{"hidden_size": 128, "vocab_size": 11776, "positions": "learned", "qk_norm": true, "init_std_o": 0.0, "optimizer": "muon_variant", "learning_rate": 0.0129, "lr_head": 0.0158, "decay_shape": "sqrt", "final_lr_fraction": 0.0, "dataset": "wikipedia_en"}
Each number is 500 + 40 x the weight over its row's rms, rounded and kept within 0 to 999. Layers, rows and columns count from 0. Numbers have three digits each. The size before them is the row's rms in percent of the matrix's.

# layer 2 MLP down, 128x512, rms 0.0799, rows 0-127, columns 0-63
096:505497444485523451529468440468532535504473524508461505491468517493449485540467565486404443596513566461476478487561474422565499488472423517492584541553585533502486481435537446419507451570480528
107:456484530488507486492410453422471509545419478484439507504488466513501531555467532482479430450516498451490527521496484461554480509460510512473531477541476553551507495512551484518521486519488569
097:458471474416435547439512483537519593516536483499538512546511476554472549600466519538526548545464528474496468579520532519485474633538436466519552549543524534472462505502500472445516485506510526
098:501493459557427444462493407453467463451447466511445452538522479489498515459530550460542508511503481478539405433455544469378551443482524471474555386583504496465533420516508568480465535551504550
105:552477494473439641500475522481440503496492458509549449522405508533462488472442564540430442507516505508499441431511548546489524532528475487501507466497513444452390494489469373524559438539500511
100:458497490430515498520468446459530511492533510533494512488477528494452512507478384553474566447511507464509509474498482508476509465450608533498504499511504466498458518452465578499456540527453468
095:557483558452531537438513521595529503580415510518497477482508496439505471518501540526497506478545536528500450460582544518452446531449473471576467465501521499497529483431475482482544461481443498
096:481489530502466460522462530531529507557472512426498519506463502519513538446490512433498455591482459504430582510551505490598613495532581485543596480418543416538456535537498481489546491514509556
092:553536562558427483495514530482485496559486474489521494578495551495551515454510492493489577510584549468527538449550540485488467515474552466457464424556514520447433469527524477442554507424474466
105:429506487415457496529483360426448438497497487472442439468527526481497433520507484441541499470446448485509505470429497464464470497482473537491474482448405444496536485475454544449483479521496533
096:520585451546520507508409453456532471492471453495561561482431508548467471526426537488552431506462474530472486472543479489490503519572332476558497488561398569456487459493520528435505468454498387
097:482539516547485481492453488445519441495471489458485550505533490541512484490478442498435482463443538488516576479500479549505448513434487505433506477588438489483515455527528505528511475454525462
102:457481502509446539527509506506501514521495445451611456479456478524506444518480493469466450489543484404510521496523497473461481536501403486423483497481499604520486447473484547491529436502473518
096:563517560500463527448555487506521480557533484494542445466537482563459499455595497453540521510521560474503542477428548452469502471464565414511554557531532519487506473513518500566534428558548477
101:503513525480506487477496540447444485456517510495521544544494495444549506517479495548461502511497520552525549476542511526506465490481504476582483498455473447433504427462531467518539523591536499
103:521492545452494466464523503437498505527480532531589538536563541481449559498529486487512505546494498446519469505580506507427454449543462515501519484478493446467463513495522537455536484522457422
103:498473522547501518453454476574558556480532474499526382500483499525462472401524469490494445477525512499581506476481511499429501504528488528539487476526477461538513546495592482495500477490496438
103:518491553478495454488564544513552504613463578517542506528578499489425565526452496463536532576542386457506536555533509505555585533470543457507447451512449543490489495481608552504496514581489515
099:533479485549533519604492521517553513540552489509468416554525585519494464525523398496477465465488560537500529562562434530464491611509490487544453529490452474431492496468542536477547547570534587
091:483462539461478491512487534435547517578485431495457490445544490498477465463475467541436461451552498544515464424508498550568536557475527473513543453479496498522522438537510551616499535461545538
096:512527466449588502526426598545531473491512458459519453491520516479522511455493481522479504537460516498543414489511496494530468500451419433529452489499456551470530474480553504520534487533521497
102:505523459518501554517514536501575426567508493592510514466424512466546448616443490513474518547502502553533475463470518523409498482560534462505549429497444481514512529491535504526560479563512498
101:450484473524546471520538497458521567444543492506525492492462423552478431496567517568473504488499473477533528507479502510505413530533420564477484494455546498528490598455536559520546514512570509
103:495485470422486533486518511524428486504483521501456427410455472517501392493472481548485432518531483535502479486473468469454485436586417566495479517506470506473476513545444499521477503449482480
097:533501488425461532441509465621477484486479487558509476449502440516514487504586449515521438488482461505550503454466488503514479459543542487494497618518558504486562470485551458464487472527473479
098:540547490563472501503473459526560537531495510445560476494576459496593519547501462411436525446493526506455548551512540506575453548517528495522489526535504527488538536511518436480436451482501534
105:539558504578490527514500574528542465508557510524424646474472462503462517517520521483531472512486462465498552467487502503562449524480555566525475578529515536484496451475469516458486468501521512
099:485491566485595428541416447471557462449453483503529516500556516398451510453525508526462502480519526474489463552462521483510582496447564471455539538438450475558502479506492499503487505548534543
097:497517498546494530489507467541580529426461495502446426445506500462534481478427499447500517541513503456509496422458512515536461496425500440500537545488447513470540468493525429506467467459533507
106:572533479521452491480542387440466532497483537534466425530461572558490493529451498462509586494549572566522436479510486508459539515534521478473529494454492464487506546568493442412446517536486511
095:505561530501502525554446478529501471473551518488448433569504521428530488562497515461520521564504469418521508481505520502506469526497470507547575531545542469484520470480509507512463470505526506
099:512561477595492510463542521535507435560458425519508500531478482542465498525518464495460501397434523474474521547443474494546441548477511474547499572537529543505531500486546589571554442499499549
098:515532483483472544507510478517489507589517526566571468569463505526494495540517577462547473527531507479517511460472504527543594480507472513486487589526468517504462508462534584465424517520536507
108:484497502492462551502561512515523472519497461549490601570544543514518549457507435459485535443560531510467524489542546478536596501536478528508441508523523537574451488513529475445571520581560557
097:491498415510506575520488501516519448495506512481522464512526481543508449507475567483537466472482535532450495436457490525542465522543411509471516490533515476477494502429429581466447548512454527
097:492553552425419510512512512618439508491440498517555503471446460505491496414509502524574498427496532509507478412535488588524495469480562537457542454530456501450485490550535511538595445533533476
096:603481581513503493422482403542489521515547454502496498461525477486531524558471471434548495552454553478508496573522454533511526528462489487425518498475499524461559503491504605470464483487593529
100:525502492454450465509441505503491504486491443516459455592522467516502533501487472520463480522498539565506464560484528467455492666472456461439513485460416597458514503443528551483548576473513507
105:512518501415502607487458567597535522445468442559514551531510548522538523522441492442505523538522532542496515510502556478566538450519523497494552458562562511466471519484481504434518585473559556
099:463519449563462486484521423515494469483464483482510428495543500531467473614528536539512560561514523536533475525507556501464393453385585485526508482496539512541609509521506493436472467492548506
092:508487531558520553477495557543562495466503477454540530521505490439519513468568524518457508478548518538462457528526558561507548516464547479498477487537468490502533475445462585459473504482499507
101:477475545494599445476486540449470572569455473514464493497491509463553548482492508550499546525524460452512499542501445547623530539418521438447500476478525533559543523548471590455452498520538525
107:530543523474479489467617463459560464490516451508462516544500493543515450534597449486475519462516504550494500548434436560657504412543512497527435468493498524508447514501554548384526569562512517
090:510524517437409451523479477425437448467483526511505467542444501483502506490479492483491506613520558559550494539479474568502570495536570525487541534513490451516512400503519537552500437509476477
096:490453454496487491466449567505491542547502596527597485471450506482446457545473479500532520582512534472570496501502537477478410435506429445450465529548465538566486535530461484501532496461466487
101:484554568470545536506529505493535487526529433521495508539477434486540458522538437538451451468466514503598513495534372466483571534584528525461480459548484544553522522502487487454525555557480423
095:431442500501536464509501448488524557437544497561483486472567486456440457440518500410481537453484556500507483472450495518444485450513537520578543474516471506513513491536520591441490502506497485
104:453493435499507485551554535515513519483521490463457515498507475450476527479514538482486448495446502425465502476525397489565497490567558488480461424449443514529422509416480528520461500604428462
102:495485522540621537542467517513445528480465510526436500496455469454480479526491460517501541447518503460492477549415506501522565524449462496502488548476517547532522457529452609528498537445521510
112:520484500522478567471463469538450476578545523502483466544411502500516525493498554565504441565492518569549564518488528501473451584508481512518466455535509497571526452505583499501490577534519449
098:521509514480498509482532487549453517497513559480533576540466492464503448607509495491565437547522505482548461586512474432655571542529462482510465522456472544534541514523534499500458514499505503
104:542516557536546563510600477510567498589505537560451468456507521503462610476570519495478424481483482516482458501508541525558527477485547477545486491553482487476529507496508542513504503496494512
103:411407490458483511485507523498547433507515528456516522509483463559520489486502474582465438528524443489521453535463550396520503449488470462489480522513553418448506501535494508536487398516478465
102:548509531540524481493528420491537502468476489552489432485529531483529546534496465475502533539478550564487444477471436533542548485506483449521551545541502507445524521473503506527458477484489453
099:526517493454522482468500567497549469439508483543563464507575453442498568409543482575518480512480448494539542522525498443472507526523450552512517496525533489491489454487509537494477561466503478
107:532509514561454450489529567505507502528499475545511453487570507509518597500462542519519552518492606515516513468513534565357462452502519563561528423593505435529553508604466602476542581430452512
100:507490450496472530488524506491426529446525495549463458502501389522441461435449487461436474540481487503409522497471481483365531519455428452454466569518440517516510495487483483568563495507495519
102:476533513549496523480489559451509503498525466471553452534440457450491563475515489471506536436497459528433457541475506539499421491488406453507464540468460510486461539457472506471520528536491513
108:462520481525508435546493508483548487521520516461443487562496576486473532595481514567504527464533535496494547545475506507588544598492514530539472509510519470526523489489449553546517521525506575
101:429504542471468486519435575471507468542493488509476482516519524555479532536481481443558507509486475489473490565499440507507524504528493531521483505518473564539439511552454514538477474494556531
101:537477501545550537480533540490454515457494475498542473539469516535429455507505491476493603486444493529487516553511578449574488556505446526475523509501503534492557515509514632467507491495526457
096:447581540500493485559530499556548483545507503491483512459526506543512482475510454552584477526479508534600502429477502491566449513456487569488544469586474555500462464447511502455445540515472447
097:497510517552479465474481527560469433532537527520523516532568462507569498501533416446510548513460544520517450553492489532402498523533551465574445405549481522507531574499455541519486485434477543
097:449477548574552559517462499488537529583477450550497541529400513509534555489488497410502543488541531527488483457501437471453521514491483523482533419501460553565511482479485522524495494543470467
094:444517510498542514495579479471578496504631506494491497501502560496488471440466500534425533437483474564494466450551450455401528456506474562462495517486448551457461437539491593484466580554498532
101:542425506439463553467541455454470516486541512364457539500486505517622519548529556449495455524466473466464465451527456548512399492446547462434486475486517494477501469494524534430554508524522467
096:527500453485543514540515508497492513537426546496537491427528415433546547495491473472516493489437524470472494453538490535579574464506516505475467520511509459485501450540495483507478535535499485
095:509496465489537464483472521510473540488491491467462467577537510497540559537491547488453420427486442495509521475556567471498490502506432519491560560542551512450552537527472487511554410517440497
101:473430487480458581582534480429491486424458450508499529544571550478562523472532459540569496481517522530521496489556499542547472445438516474583508490526499447512450539512428500443530512545528545
104:518516510427477534489507487507441547532458516508483531546476490437403437545480420479513517478490429500536517466485506466516561508529466527490507432482425473498497518540482523443482374460438540
099:441511488460471496434526438465518511471535513457439516533461477469494474504569449538501539569548497547524477481476573481545501443467480506539458507464478499496512552511477596518537483504469493
107:504459506485555472493561523517537547536476571572547432487528571547501514554506490512516532546541511582548468512444525527540580461528457431563546521543513553522491518543482485527578519519527471
101:572515543454480532570494508567488512501573477557491595573517469421488461513500448437577499533507540505527510566495503479492521545445437580547526554612470523449507545520506513477479520556536514
098:463490449507548535552535545451549524422481519519548485507574551500393526573485491487523442477502545409488484526433499561483495488485461546497528486537484481512553500491440561520460545519467501
107:516464492456467412420506543495529514552463523477547519490456502475473475499544516531562554475483485529558499509527493520575494535408514469484525480521461528565569439399527534590610530532412520
098:506561549467538552470464531515534469460523576559490489515501395449504556438477477457469469464532523506495573504496521480502534462500501516447472556457525462542538582470502537465517546442554523
097:399533448570477547531468487521459457477477470489561501469519470523525490474518499543497494534513467522521481485486523528481546457428566500438490574564494490512518494564512486436511428572471485
104:566508510495571531502492471464488538478543538479581490575502546570571450493558528532432493532531518573525469538628399468570501530458464511508521546526429546528475534519539491557515485452520419
100:420480455550476471551501514462453527415502542444451470475467499432480458425463474503523474504529492479532492459373474493460449481525445483495557505464424514457551506485468533430417507445428546
099:461552515501427567496464583464554539556536461491505516488479468444548539449508516545486483462461462511488477542434520471524460540421427537500518460452511534472610488548539411514502489483454469
106:474543493589517614559488491481492514496562528534559503504520537487575481507496524588481515529456536521526469508480548480468466435537509448550487467525558526572532470489504465508492571556480437
101:535490484509507462559594431459495509484492523536460450539542487573491556532436492577533534452512458520496446475466490553477499490443596535510529477457467499454567490487494511526524482559454464
102:527529495514493431480478516487548466466503527474503430520490543514529473502552515467578466441486424558507490435553438495588490428576554421519528468458519441476521496560529504450501500507488563
100:482509470472472499516467533530518541509503464546500429491473499451538536422488497505481502483443477422513445544434497440579496489466500506523549536493449454563491516465471447542556573478449463
092:466522568554516498519464422547444535509474500510412483478547530545478536556500482469498474549512523513547518505573502478537488467500450483508511501507517460536446453550517400500469512494503466
099:504469477521489476514531550483521500502484435518507410498487480544564483426484503498462438445464506572475497389482500483469497472485515574491605476543502440500528479539517496445567498519554554
101:455509517528487475523456552477484496474478534472505494491458522581500484451462492590473530505509579545550507529535398478570619491553545551519539456489515482547489556516494459572484534491492484
101:499520483515500438505411495498571499500503512494506538496490538502468548508563529525443520572467562510528498476456548509464541464470459520523425468466561509519599541583489516475505541492467517
102:508452508531460543595537508483543485481503437563467445538500486540521481522525565497494540472540466577471513448447509559563525548541544500466504499507465523467517545533477559466513464517443443
093:489525518489575546530577536512567537476531616497554408528526563565480443543533579493531500480596547470515545524513545565529518488489516543439528483498495535553493465520476505587533539489530539
097:480458444383507523482477523550474495471549462477498546546461436467473611553489551520586482443521496522535458497489579574491534512547538437500458539476447494508511484424580414533474457470540489
105:491459434491501495516503471548441462501518460477450498522565467477518520442538541472514524451426478498519512476515455548378524403488498500475496445533480443526481507464546556534546593487534498
100:489498464423549422485500515517550454431515524523514455477470469486466480491491514397527569419458548484476489466509439486430449531491476514483478403437491512561500467475531580524520509439489519
097:496490496425576546537516479457542453467489499549468457532550498451446530434498501526518528541475476442437512455459447447523556498500479455552513608493529451483544529474476478447525512561418488
102:509486522490557459503516592548471506459494475493546449534521480525453519477556536470567563526483509460513537546525468545525454496518500555503507512508534553430518535529519496512475499558473546
109:517564496536517476509508492514485472498542479439442515481441450437508461524512467491492515470452526567482527524583559535489466449473391504548523499519426443479439482498470503542505527534534496
102:440474543528489426510492555495545511545494562480526526534461501530498442469546448453500529538481482635518563571511453483513495418466519412530482456466435514559485566514523481446502531518534574
101:509518574475452450458517549470532562465540524480509579492523546434455560503507516464485499496565393489457503477480554470529493512523584534434521508509495460484454486516490509466513450526591460
102:534512509472507494413482562494544472500516491501541419534540503417476467562440444454460528460508527462519497493482510584546532494513473499544464442530527488526521550484548528427497530475478593
103:549544502527491489458500518504560532467493531497512486517491613504537486515563478522542542498451522437491437551542538452580553490513454456502523471533465515497505557454477578516453597566487557
109:505489508506525512487501505523516514522417489524533562551547486482556550504503488515476503540597534535553475534558526554474542505523554504523500488482534509513574603519458437549534499560518502
095:520493533468555541502471468520422476545415513507440459544421479458554543529564517517532515496494521540531470474505538464537584551503575524436476543459503588489548510527459516482538493540527501
099:569514508527428522559534467456476518450468507493500483525498541450557455565558485506561528524490495527595506446606514506500523568509511465490503536544480583454534566480553559502489532496520531
098:530496524517523478467497479508608477538484524502539475542538509484480529519469525533489521525474580482444533507481523540552568533464538479491641569535536454485552519574500529484508518500591532
099:462506465493488525505439520511435486512464523548511570509551519436458560536413481488588490490544480502470564491566526437535455540573425441543556459552480553516466484503498530493587472591421442
102:504461482490538498559525556540477459584554503537521573426488475478497528476530471534455486429530496540447477474527477461534581488435473468515458533457479501493551478476510525494439503531476432
100:504445468496510503493533375499520512491508487563569439530557583461560543546454524512446451485459548550512442488506544505543510538546518505530532512538535489457492501489502490518514480443489535
103:522469447622467479500496481451512549527457520498526472531499564504535549532493536486500626502543492510512403538505560554444488524541512486537512479467500503482434520493558526534547518530557525
100:493498519513433418533456492503540538486506493503441431504488465445537501501521522495464443528513540479492507433440466474462563459466512552481433540506479430561512423515425525453466533445519499
099:427440519484445526547504546499485498453532535447427462507543552465442437487462501448492537466559450519463474533442483519543457537478490466497567497551547495594575477445451484446502518544472506
101:509470552525524526492565446540418502561503523548473420534562482547527502560554488504525562427502576537507527429583547598473510516514544460515506518527518527560494541469490500563527575592516548
103:478503547460553521569445433476478498499539477523490579522538526513519506484515497504546522469535598571511531593505475558505583599497549545537459510479465574448516527564436504455536470541493460
100:509457482527537462500566482503491484466488540487570478451485508478497444502546456487516527580505519463499510535456496534440473529528496460555521529541537557498519492512487483549592540542552439
095:458482482430375433536490512577479494472626449490506515484501507494500483548419502486440526521502600502552472489499532461482530507456483505476527562541457462552540452469441462518480469439423529
102:518520564520508492503435492527478449487486524486589491512487497407493511505517525509514529541546573512490530571533505560520544536494470569527512519445515509515502524601539461545504505514453566
094:551528523529468486497537485497452522473574503460562427511495509462489513554444516503456544551547539500525552525532449478384489487505505507514506559445506508531512500463457514472505467444543521
098:473534466496540477446490490543480523560516442541459429511528523459470474526470507555445535510501489529583535543509453566501462436477496531502435471530458494467510454481519555469447426424429412
097:520432469498492524497536474496472483477525507467456434475552524503405511487421462479537538546486507507370500456549485484512452482522478551445453493481504499540423455523491545463481511481552486
091:508434487550437488554539420520481587466439535533477470531502422526543444531396530512562484501498469563442506473515508498486509522514534514434479467542525453516588543495508585509467596473541560
104:506437504521423478501500486542464542546547448465521421591493392425528435492487457500438544433555513508461427530484469447389471496504525507468525460435463525510554508487512534548476476538474481
101:531557448520428473503456483538497531531509452463457519506417503564515455523509466546501468489521476511555467505574545468513461527440470450536549478550557510549438588495485565632466481502522521
097:537476432529490485501486580480565525548461479511486480465508522482483603425520477513503514501470482497490492453454481574525598524497532483504547455498467488515511482496487431437568482516446555
099:511490493614487518577481476437517502522518486532435437519499513505456488663557472529444522496541505492488511496536520527432519497519522540493493478479432560503517560504462466559547478545491546
103:457464469540526491483492515515507461448487477408571557480540489448519479543490494466484445520461474493547533496448526476545465556509535505455512467472488496476469452467553453506459495470524460
097:578507517517512513433501484495521588465445489554487436494471537518503488502481490533461451466535473519515490450503523531454538512529524523533470448450499505480544519529481547541389425585527492
096:482513483454553509528513497495586535466457465559489507565535559527498449507471452501595526546496483509524461577510478563480464432529436481481526488500520500503513505564466519468547408501533518
096:561512533411427600568512491564520447520457478563500519521470541514476525420516468502445455585477463558438559501536532472521631470483559526532508498451540437433530487489543504447524495504457440
102:512461483486488501577547474525511534459458531499513508513496500488491593508487470483534512461501510480454555494476535483527534445551516507475548501471523529493497494463528441533488518411494428